config = dict(
    hidden_size=384,
    attn_scale=0.176,
    init='trunc',
    beta1=0.95,
    decay_fraction=1.0,
)
Each number is 128 + 32 x the weight over the matrix's rms, rounded and kept within 0 to 255. Layers, rows and columns count from 0.

# layer 3 attention key, 192x384, rms 0.0329, rows 102-112, columns 0-95
[[125 166 119  84 152 122 141  98  90 111 116 144 101  86 132 120  98 100 143 111 118 119 127 110 124 106 115 145 116 102 138 116 141 132 145 142  83  91 119 110  91 152 128  88 112 139 139 108 110 170 131 150 155 109  89  97  82 136 141  92 152 159 100  81 172 175 150 141 132 116 125 138 130 149 127 151 102  50 159 121 123 147 159 104 145 145 120 125 131 130 142 124 149 119 166 104]
 [140 167 112 109 123  77 132 126 100 148 121 143 129 113 160 104 121 122 104 165  88 129  97 125 159 144 144 130 111 122 159 162 109  96 126 108 111 126 209 170 130 126 112 111 140 111 132 132 115 148 145 171 127 122 124 128 135 127 154  89 117 132 131 164 123  98 120 124 125 124  88 153  76 163 101 116  87 135 149 133 121 133 129 125 152 126  87 129 138 153 143 111 117 111  70 129]
 [104 135 115 164 129  86 145 151 115 168 107 158 141  79 162 160 117 171 136 189 111  66 126 131 159 146  84 143 138 112 128 113 121 182 133  97 139 134 180 174  92 134 128 121 123 130 113  84 141 149 149 112 153 114  85 107 142 132 150 194 147 110 106 175  80 110 113 162 112 141 109 129  95 142 172 109 103  79 160 157 126 132 171  89 131 146 162  99 165 152 128 121 144 133 122  90]
 [142 118 144 116 190 111 112 106 124 187 111 173 110 108 160  95 180 128 160 152 156 121 165 145 134 161  86 170 197 130 154 167  80 196 110 121 158 148 122 137 147 119 194 117 135 127 116 146 164 128 145 143 125 115 134 110 124 189 162 194 121 141 120 154 163  93 113 150 137 114 103 125 117  94 159 150 119 115  98 114 130 106 144 106 159 139 125  81 139 153 186  73  97 156  94 143]
 [167 144 106  38 137 163  94 141 122  97 124 113 119  77 132 166 106  78 117 128  93 189  92 127 119 104 115 121 103 130  90  93 110  92 138 118  99 110 159 161 155 135 107 139 141 133  77 122 127 133  68 107 142 133 116 106  79 132 171 127 157 107 179 116 131 183 185  86 198 125 146 168 111 111 124 109 148 167 121 158 139  81 133 145 119 114 131 123 166 227 126  65 138 169 150  71]
 [157 116 178  85 182  86  95 132  99 108  90 140 116  95 107 137 116  98 173  56 181 113 121 137 137 119 113 113  88 148 137  98 100  61  92 161 165 139 154 145 109  99 147 135 143 100 137 140  67 119 146  83 154  92 135  98 101 149 190 133 161 111 115 110 129 144 169  83 108 138 121 126 114 149 118 117 111 117 140 165  81 187  90  88 104 162 173 121 132 151  86 156 128  88 115 134]
 [149 115 134  88 115 137  99 169  89 143 135  96 142  86 154  63 108 135  50  85 164  85 112 173 115 113 154 128 146 118 169 105 132 151 200  90 174 112  59 136 145  84 104 112 150 110 152 123 181 118 133 121 118  84 100 132  89 196 161 145  93 122 122 126 162 151 139 117 167 164  64 120  54 106 102  99 163 118 168 140 154  94 130 106  93 156  77 134 110 143 154 171 144 154 117 145]
 [ 93 139 132 138 112 142 146 105 127 151 127 118 112 124 146 107 111 160 173 145 158 129 147 139 147 106 107 151 132 148 113 102 110 154 141 186 102 134  62 107 189 124 148 118  65 132 164  79 120 154 100 166 164  93 119  95 101 158 115 118 141 166 126  84 117 148 120 128  87 108 115 129 109 140 127 132  91 137 189 120 181 110  70 142 123 133 159 104  90 114 105  85  79 111 106 144]
 [ 93 179 102 166 139 123  91 204 160  97 182 105 148  83 162 106 163 127 108 165  75 151 154 127 125 159 104 118 126  92 119  62 120 138 160 118 109 100  62 182  93 167  78  88 161 112 123 136 122 162 123  86 169 110 120 148 193  96 152  98 112  93 187 155 136 124 105 104  43 163 135 120  79 173 128 141 137  91 160  97 109  97 163 179 121 191 150 120 131 144 151 141 156 133 103 155]
 [152 136 160 151 103 184 144 130 137 109 157 116 137 120 128 150  65 121 148 128 159 155 129 139  86 126  72 139 126 132 111  53 151 131 135 150 119 170 140 131 100 118 115 131 113  59 163  91 154 128  77 151 151  84 160 159 138 138  92  85 174 116 146 124 118 174 107 142 177 144 106 101 111 165 109  83 169 159 170 147 126 179  60  76  86 129 169 142  85 135  97 126 160 123 189  92]
 [ 79 130 125  27 112 120  88 155 171 113 160 148 168 192 157 164  82 104 166 167 138 106 134 129 137 152 114  82 142 139 157 106 169  99 108 111 109  90 120 103 155 193 111 133 114 160 115 151 124 167 140 138  81 153 112 129 135 134  56 172 142 146 133 161  94 143 123 155 114 155 190 231 190 119 103 164 104 106 135 134 172 132  74 135 149 144 111  94 129  95  91 116 110  85 192  88]]
# layer 3 attention query, 384x384, rms 0.03, rows 167-177,231-241, columns 0-95
[[109 147 130 129  79 115 179 139 131 174 104 152 109  57 123 134 101 147 152 104 108 155 169 151 165 114 124 152 125  89 142 179  91 191 115 127 164  90 120 180  98 106 144  97 110 137 150 114 144 154 132 148 180  93 153 115 172 120 149 154 119 106 140 140 127 160 117 155 125 142  89 173 120 140  82 162  91  89 137 154 103 184 154 119 139 107 103  97 123 190 123 104 133 147 125 163]
 [ 78 100 129 160 114  99 122 161 133 126 119 135 110  66 118 155 135 162 137 123 118 132 136 101 108  99 125  89 123 128 151 126 168 138  87  86 118 132 103 122 183 122 151 155  74 141 152 141 100 178  96 154  62 120 103  95 134 112  84 146 171 163  88 121  87 170 106 136 138 143 163 153 160 183 139 143 144 117 117 143 126 184  91 152 134 127 202 142 125 132 144 152 175 114 114 179]
 [131  61 119 106 161 125 139 189 128 108 158 141 131 142 132 143 174  93 110 102 118  95 133 101 111 133 130 126 129 153 112 107 152 106 120  76 115  72 128 178  78  86 117 109  99 202 122  99 133 167 105 195 145 163 118 110 100  72 143  87 113 141 121 131 104 133 104 121  85 167 162  96 127 191 160 115 114 156 150 136 105 165 125 143 157 137 131 151 108 104  94 149 163 113 164 113]
 [120 110 155 155 106 116 131 119 107 122 106  90 156 128 100 134 100  88 129 142 154 133 120 132 134 146 153 149 117 119  97 128 118 139 125 118 123 176 116 103 113 135 144  78 174 112 147 103 193 135 163 130 132 131 160 167 124 136 137 120 122 165 109 137 119 119 150 127 135 127 138 124  83 121 157 123 106 144 175 167 137  97 147 130 117 173  91 109 151 123  80 145  78 116 154 184]
 [125 129 139  93  82 199 149 106 151 138 147 197 155 151 129 106 134 144 130 145 102 134 148 164 145 222 129 128 156 104  85 162  99 150 142 160 173 202 147 108  89 122 112 122 116  78 140  85 201 134 155 112 174 165 115 111  71 117 157  97 119 167 123 107 149 127 137 161 157 166 111 132 159  75 104 167 154 147 175 134 127 142 124  96 116 156 113 137 112  95 139 138  99 138 156 116]
 [130 102 163 123  93 125 112  82 168 123  94 104 152 155  97 104 139 100 140 162  92 121 165 142 120  93 101  65 114 192  75 152  76 126 156 137 123 149  84 112 101 145 103 125 114 136 148 171 144 107 116  90 103 146 119 138  86 163 151 133 119 190 134 145 125 151 127 118 184  69 105 131 117 158 112 113  65 137 117 137 125  98 112 100  95 144 136 147 131 109 144 138 131 127 200  93]
 [134 134 125 110 163 120 118 120  84 128 141  94 120 105 137 178  75 118 166 126 106 102 104  72 127 146 163 108 163  93 184 152 126 135 117 143 127 141 167 105  74  98 153 147 133 157 171 124 162 132 111 134 133 119 117 159 140 107 159 123 136 154 132 138 181 129 144  99 119 153 174 145  96 119 138 116 145 148 209 165 163 126 108 137 168 111 149 146  93 104  92 102 121  90  80 123]
 [128  75 163 104 127 171 145 134 152 170 102 143 131 111 185 122 120 134  74 122 148  87 129  95 114 137 116 141  78 193 180  88 103 118 107 118 129 115 142 163 121 167 157 169 156 113  85  82  92 134 132 137  89 123 119 193 129 140 110 162 144 124 130 150  91  82 154 143 198 179 142 131 108 183 134 142 145 127  91 152 115 130 135 106 109  94 126 145  99 159 182 154 157 149  80 131]
 [147 147 138 125 131  73 123 109 110 129  77  90 120  96  91 126 106 110  91 120 107  65  91 127  82 118 164 118 177 106 134 166 157 173 147  68  79 129 163 100 136 147  88 167 109 119 102 146 138 117 121 121  85 132 153 144 137 115 182 165 110 162 120 119 116 108  95 119 122 145 152  88 153 148 119 116 123 125 135 141 148  25 157 153 119 108  75 119  86 136 165 143 111 172 183  91]
 [164  89 131 184 106  51  90 165  89 125  96 121 121 174  97 162 104 160  89 138 167 114 118 140 173  88 111 118 103 110 114 108 131 142 130 108 133 155 161 122 167 128 140 124 159 131  95 160 103  77  89 149 129  70 119 137 161 114 112 154 194 166 151 112 139 118 195 197 147 120  95 146 101 156 138 148 147  71  94 149 106 113 126 112 197 125 158 125 134 123 164  89 107 144 112 114]
 [ 45 102 144 117 121 156  66 105  45 114 116 140 156 164 113 127 147  78 117 130 108 124 149 112 165 131 113 120  82 166 163 129 120 134 145 122 148 169 102  96 193  69  94  80 120 160 165 126  65 151 135 173 123 161 115 134 122 108 114 102 153 105 157 163  94 119  96 110 175 122 131 157  82 113  90 137 150 146 119 118 105 133 150 200 138 156  95 130 141 108 131 123 121 130 131 142]
 [ 77 143  65 136 142 105 113 149 123 140 118 118 116 140  87 114 149 119 142  79 131 127 144 168 109 102 125 114 125 122 119 132 121 138  89 171 123 175 129 147 149 203 130  95 134 114 137 103 117 118 116 183 171 141 135 112  68 132 140 206  86 112 151 138 147 112 198 200 158 179 174 133 127 156 120 116 110 133 104 127 103 154 157 112  96 198 103 110  79 128 111 105 195 126 144 201]
 [175 150  91  57 161 103  76  64  88 141  76  87  68 103 124 146  83 146 131 131 114  84 132 136 194 149 130 154  90  54 118 179 125 136 150 127 141  44 101 172 138 137 116 116  80 149 144 197 198  99 129  54 123 146 135 140 168 119 155 168  62  67 103 158  88 131 150 118 156 129 170 138 144  98 131  98  98  67 158  95 151 144 153 107  75  85 122 144 154 132 138 107 111 140 152  97]
 [130 160  86 138 132  82  90  99 169 107 147 132  81 115 108 120 125 143  83 121 143 159 164 162 151 218  87 120 163 108 140 218 168 129 131 102  72 100  86 125 180 201 162 132  98 164 175 108 161 156 133 116 124 123 169 159 108 123 112 109  60 118  86 126 100 192 128  47  47 151 110 139 153 101 140  91 165 127 106 108 118 190  83  99 111  72 136 156  87 148 171  56  59 181 185 135]
 [128 125 144 152 156 130 179 112 103 142 168 150 129  61 108 159  81 167  84  85 117  84 158 113 137 136  85 153 132 128 150  81 128  87 165 186  99 134 172 109  53 116 122 155 116 144 111 129 146 129 168 151 173 137  85 109 158 125 125 137 179 132 144 157 123  77 145 152 132 103 122 133 153 101 129 129 150 119  83  81 131 106 115 132 125 145 146 123  95 131 183 105 166 123 193 127]
 [163  85 107 141 123 133 161  94 103 115 122 139 131 120 177  90 107  73 159 127 135 136 102  39 129 195 154 109 107 131 109 158 147 164 173 111 123 181 188 119  53 124  89 158 124 145 142 171 153 139 137 119 159  85 106 143  91 106 115 132  98  54  95 100 125 149 168  84  17  76 107 117 180 145 161 135 124 116 116 115  80  73  73 174 145  59 104 110 193  95 160 189 142 203 160 142]
 [142  68 138  58 169 134  94  96 161  71 129 126 165 135 182 155 128 165 108  86 138 170 106  72 118 116 151 144 149 109 146 110 123 144 167 114 107 114 186  98 103 175 148  88  44 116 101 103 220  63 180 142 152  91 103 127 116 132  93  66 106  93  82 136  88  80 103 118  72 123 147 164 127 114 146 129 168 138 191 181 104 116 140 192 137  73 151 170 191 105 181 147 154 113 176  89]
 [127 132 104 136 119 173  44 175 133  76 144 186 163 123 116 146  94 154 179 139 139 129  96 119  76 131 111 147 157 143 136 117 177 109 169 146 174 125 142  72 167 148 149 171 142 127  82 155 142 118 138 147 123 115 155  98 119 155 135 175 137 136 151 171 193 175  79 115 172 157 160 146 133 147 114 134 139 135  78 112 153 155 169  98 101 153  92 133 117  92 175 143 113 152  71 139]
 [162  46 148 154 103 109  92  61 151 143  72 123  83 182 146 135 118 164 117 136 135 154 140  72 107  82 112  99  76 144 136 105 125 209  94 161 202 105 153 130 131  90 177 100  97 145 120  98 139 122  87 143  93 140 142 165 152  95 111 196 138 133 104 176 115 112 108 112 184 182 160 133  75 120 203 168 121  13 119 173 130 104 133 162  81 160 134 141 103 163 117 142 100 105 116 150]
 [110  96  82  85 175 141 123  79 172 104 178 107 134 143 124  61 128 111 129 125 130  93 137  97 130 175 147 120 187  96 163 110 131  76  66 149  98 180 153  66  65 173 154  60 148 102 132 142  96 120 113  90 108 119 146 188 117  95  94 175 160 188 150 131  71  86 113 209 150 163 141 179 153 154 163 133  82  95 131 130 149 121 109 144 107 197 130 129 124 165 166 154 179 131 139 135]
 [146 133 126 152 125 152  90 151 130 172 155 137  53 146 111 113 164 161 125 148 111  95  78 110 153  47 124 168 175 122 124 133 121 163 167 111  88 142 108 185  97  92 135 136 150 143 167  65  99  99 165 122 128 163 138 125  76  37 100 111  66 151 128 102 175  90 126 173 185 172  88 148 118  82 138 146 100 128  93  93 137 154 171 117  90 119  67 113  86 155 157  68 134  41 191 101]
 [102 195 101  89 139 122  88 136 131 104 148 143 119 148  90 142 114  85 153  43 117 115  81 163 153  74 109 115 120 157 126  84 154 139  94 103 127 118 111 111 120 108  80 163 110 155 113 151 131 167 151 119 106 147 156 139 185  86 161 191 178 164 138 135 154 171 120 156 109 160 203 171 161  92 115 149 159 116  97  83 135 117 163 154 137 125 122 156 125 149 105 139 132 135  72 194]]